Weights of a small transformer language model.
Training: a variant of Adam for these matrices, 492M tokens, 3753 steps.
Each number is 128 + 24 x the weight over its row's rms, rounded and kept within 0 to 255. Layers, rows and columns count from 0. Numbers have three digits each. The size before them is the row's rms in percent of the matrix's.

# up: layer 2 MLP up, 2048x512, rms 0.0449, rows 672-682, columns 256-383
# down: layer 2 MLP down (transposed), 2048x512, rms 0.0286, rows 672-681, columns 256-383
up672 103:110143138119131116121125090162150120129158110099141089086126136083213145083126146102054098101118151110142154131104100152147148111100154076088136141165105126156125130122109143149146133107129139150105081149114154100158120120113098153139138122096179105114104135159136148141135067119120085153131147124140150102094124084131106111112093135107125095160099074168131140118153093108138140097126
down672 106:166133167115114165120099176066135139164113127121156137150128122122123144116113106114163102147105142100118132148160121101123128113114109131143106104128127155128116120137101138166088110123136132086131112116107122134128119128123150114120124143114105179131097092106088106119154143118106255140107121120105174148126114086161162097140105150133135125121116153143090141099126134129124113121144
up673 099:117132155141138106133125148121162116141109195150122105130131111149136183173146128121108133090129167146106131119109075138123156113127146125156105174140121136126168127185083128107129113128132115129138132111117133145149157087148127124134141147152085139180120159151129144151075131111110134135137083141113153101136144083137096135117175101152164070132112195106108135171134144118132084122154
down673 099:115165103146146140115129178068133088139091123151141095158097147166104146125112128109135114111120099134121114144178127144105121139137078079130100138098121135151143149159089116093100089117149127143104105114127132145130113122111150123145130135107111114165156111126132133084134113146112200108137140129106095078136098136086150134098113150151157108163144073106111150088108149108118145139145
up674 103:164141137097130125144153105110125142149107176133144093121124154162128165171158129110129118137100141137145114164131129132122163117126162153116113151136133119092084145093147149130091144167135116147099120176103144123204145162081108111150119143134176163155134147124138131197139120157139124057135122162138079124105117145088142111095154093075122119111140148111115120173121117108092150174108
down674 110:128118144100123120137090119152158132130118151100150127115124110108144120109121105138073133093078104156138114140167102111116162139148089117144089136153141115110169110141139135161163126114092144135107116146152125089167076082114121126140114134142119114116130117098100125144126091137070146142124104110118146157134104154134115140121116098122145069119089158139140115146106100112124181139150
up675 099:168164152109118128120141141132084104156107128139150107149110154086115142146111116119152106063120116129150065127129151126109118151167148113100145147121132166128113137130087116123112164118142112089083108167088141146116118143195198147143119081165121095159125117150146134115142132144111117124101101129121145096118110132089087181112107127115193106113132145140112116148137136136141117129100
down675 097:166129135117103093127133107104113167181083117132105155050144119151150103077141151134145119165149125132165165143104156161115121106128142154133166151111126104105137156102168122138106165114132154118120131122118075124144106082126088133118080150081174160121139094099124145146141156156161061088119147109113114155106167146124105131154169077141137090128098144107113125093135132162133146143100
up676 096:130126180112148146149151173113122179098149112109162121151130126139134114157146139157157179177132159162095147099124091131156147100187116136113134118155104102132094151162097150123161137107148110150119160100098148117117141093128156120121105166113107092105147134124149161181149153103165092113145168169144130151144113147129124142088098130125150105163125118123117156116149147090143115121120
down676 099:091092131128139165151127088137124168128100086175107120143149143126137088179117146122044170098124107124101138105172147124168122113127136118137120148120101104107111141141121173132080122120179144097113106094102144148130108121116189127136112096095116112105148113113119156129138126171075133107120125126108142195102068154115165136112139138120163155133095057125104107152140108167139148158126
up677 095:139160126129146144161088166103154141153117156136100172130135097112119134101147136171104134099108075120097099109118125160130143124112167122090099126156132125115149127129140148062128101144129114132106125101072108121120103135176134108143141127121138100133079153137130111130109133127174079169135137137117130108133135088088090143116130128103128117063152134136179118093163091092106086110162
down677 094:146075107096136169168166136096108121132123124148131134111118140121123125101121099101095133097123145084092111117125140092160157130125104108098188104135151177105145106122143125152128117132097119153146116121124097119111102107129121176106135129196145094112087162077115111082132158124086178169151109164116136183103086142082120130148109113113106141100109136131133086102116128134134134106108
up678 105:088205088105142172143103154143109090157120104163130138079133112137151166125112158101127105095162112145113144157132063128129109135106102071137098125136147173150134102150079128099168113113141131087125157094105122138159113134135155115131119141111109137152128168148173151158092108152110140117168072138112137133145147153146099116149127113111152119088086165136137143132120137133119133096155
down678 101:160123171138145157142132189124126149148121177159155129123155140122127175112115130093115158145149131142156073152176128158106064109132114135136138120157137125108171169138097112137153080137154115165122139128146121146116118148166172146203111101118103115129105122137125136128082095170137128113123186127125151142120154142101124089092102082125107092108167130104131130168061141138148147106157
up679 102:152151097137120120139150119151131185123114142158105128095122128139141144171136176180094108144144120170144126148147138137170136138096116057106163131149107138135154147171093127123164142118121135114145096142150156166128131064123154099151131098101115113118122099113121115120095109130095108123164130141125126131143072143149161108088119093109128100134093143128104129111137163129133111109126
down679 105:124129160137177146161120125121106156101149100174131144141097162125158116100125116152136135120153160116112153193097110125143127158150147120142152117121148118129074121120112101109139131132111133119121139104160142138083126115117155100123108094088108165104127142114141142121136134131132227122155139147166166136124090115103120151126107109158129112142129130122116169096139127118131090158150
up680 098:121111193133083122146153115141146155152091124145129106096117121099143143137088155095118134129139119099128130097143129132135115191135139133147140146127130122104128069111133132107148128112117138132145103118123120115117146113114148091174143131121071143139126157117181103174145125102157121119128137095156135138125132107096146127090135121137104140137121130099131115134161095154183146154154
down680 096:150139102140154156139127127104106144133163123115129134141120149152175118145123095099132104163139109096162160159141131131130118103128165106127085085165131143124160114138137126148144094124122190128136137129130141065138105154133162109146135151097147060118137105121095120124120096140123236123113100152117149106146148111098099153129112148102123111121163156101126146168125088127115101135117
up681 099:127082169138144111168130147134074141107111112148134095036154129157091134099148152159131105123129156148121145117116099150136177141140168099131137117117130127121156155140108115084134120140143125112112133141178124105079105114129195116124179097125122134094112129117123141179136109106138148129161116128080132104117146118117124123103104137125134102136144112138123119161094085141076092160165
down681 101:139156121134124119168118073116131101130060127115124096118132120162131120138118098137106102128103139100094119146123104123137100100117167103115120137100096129079172155150117127145153127121120172155048083145129180116100132127131148130130163131120160129131113130142133105138150127104157136131119131117121120141127093190192140160092128121141134114147102150131142105131112096084140096076123
up682 099:137130110128149143084117105119171080126158109153086119102123145100101141168166125125105124134100103110129123137146129139126157140104105141165168119107115129119119132111130116148117113124090106138125133096143131118127144123106095098131111127127111094174148145136143102097111130101094112161103089139085166158134059108101122134158096126101092116101149163115124127120120093130135148108136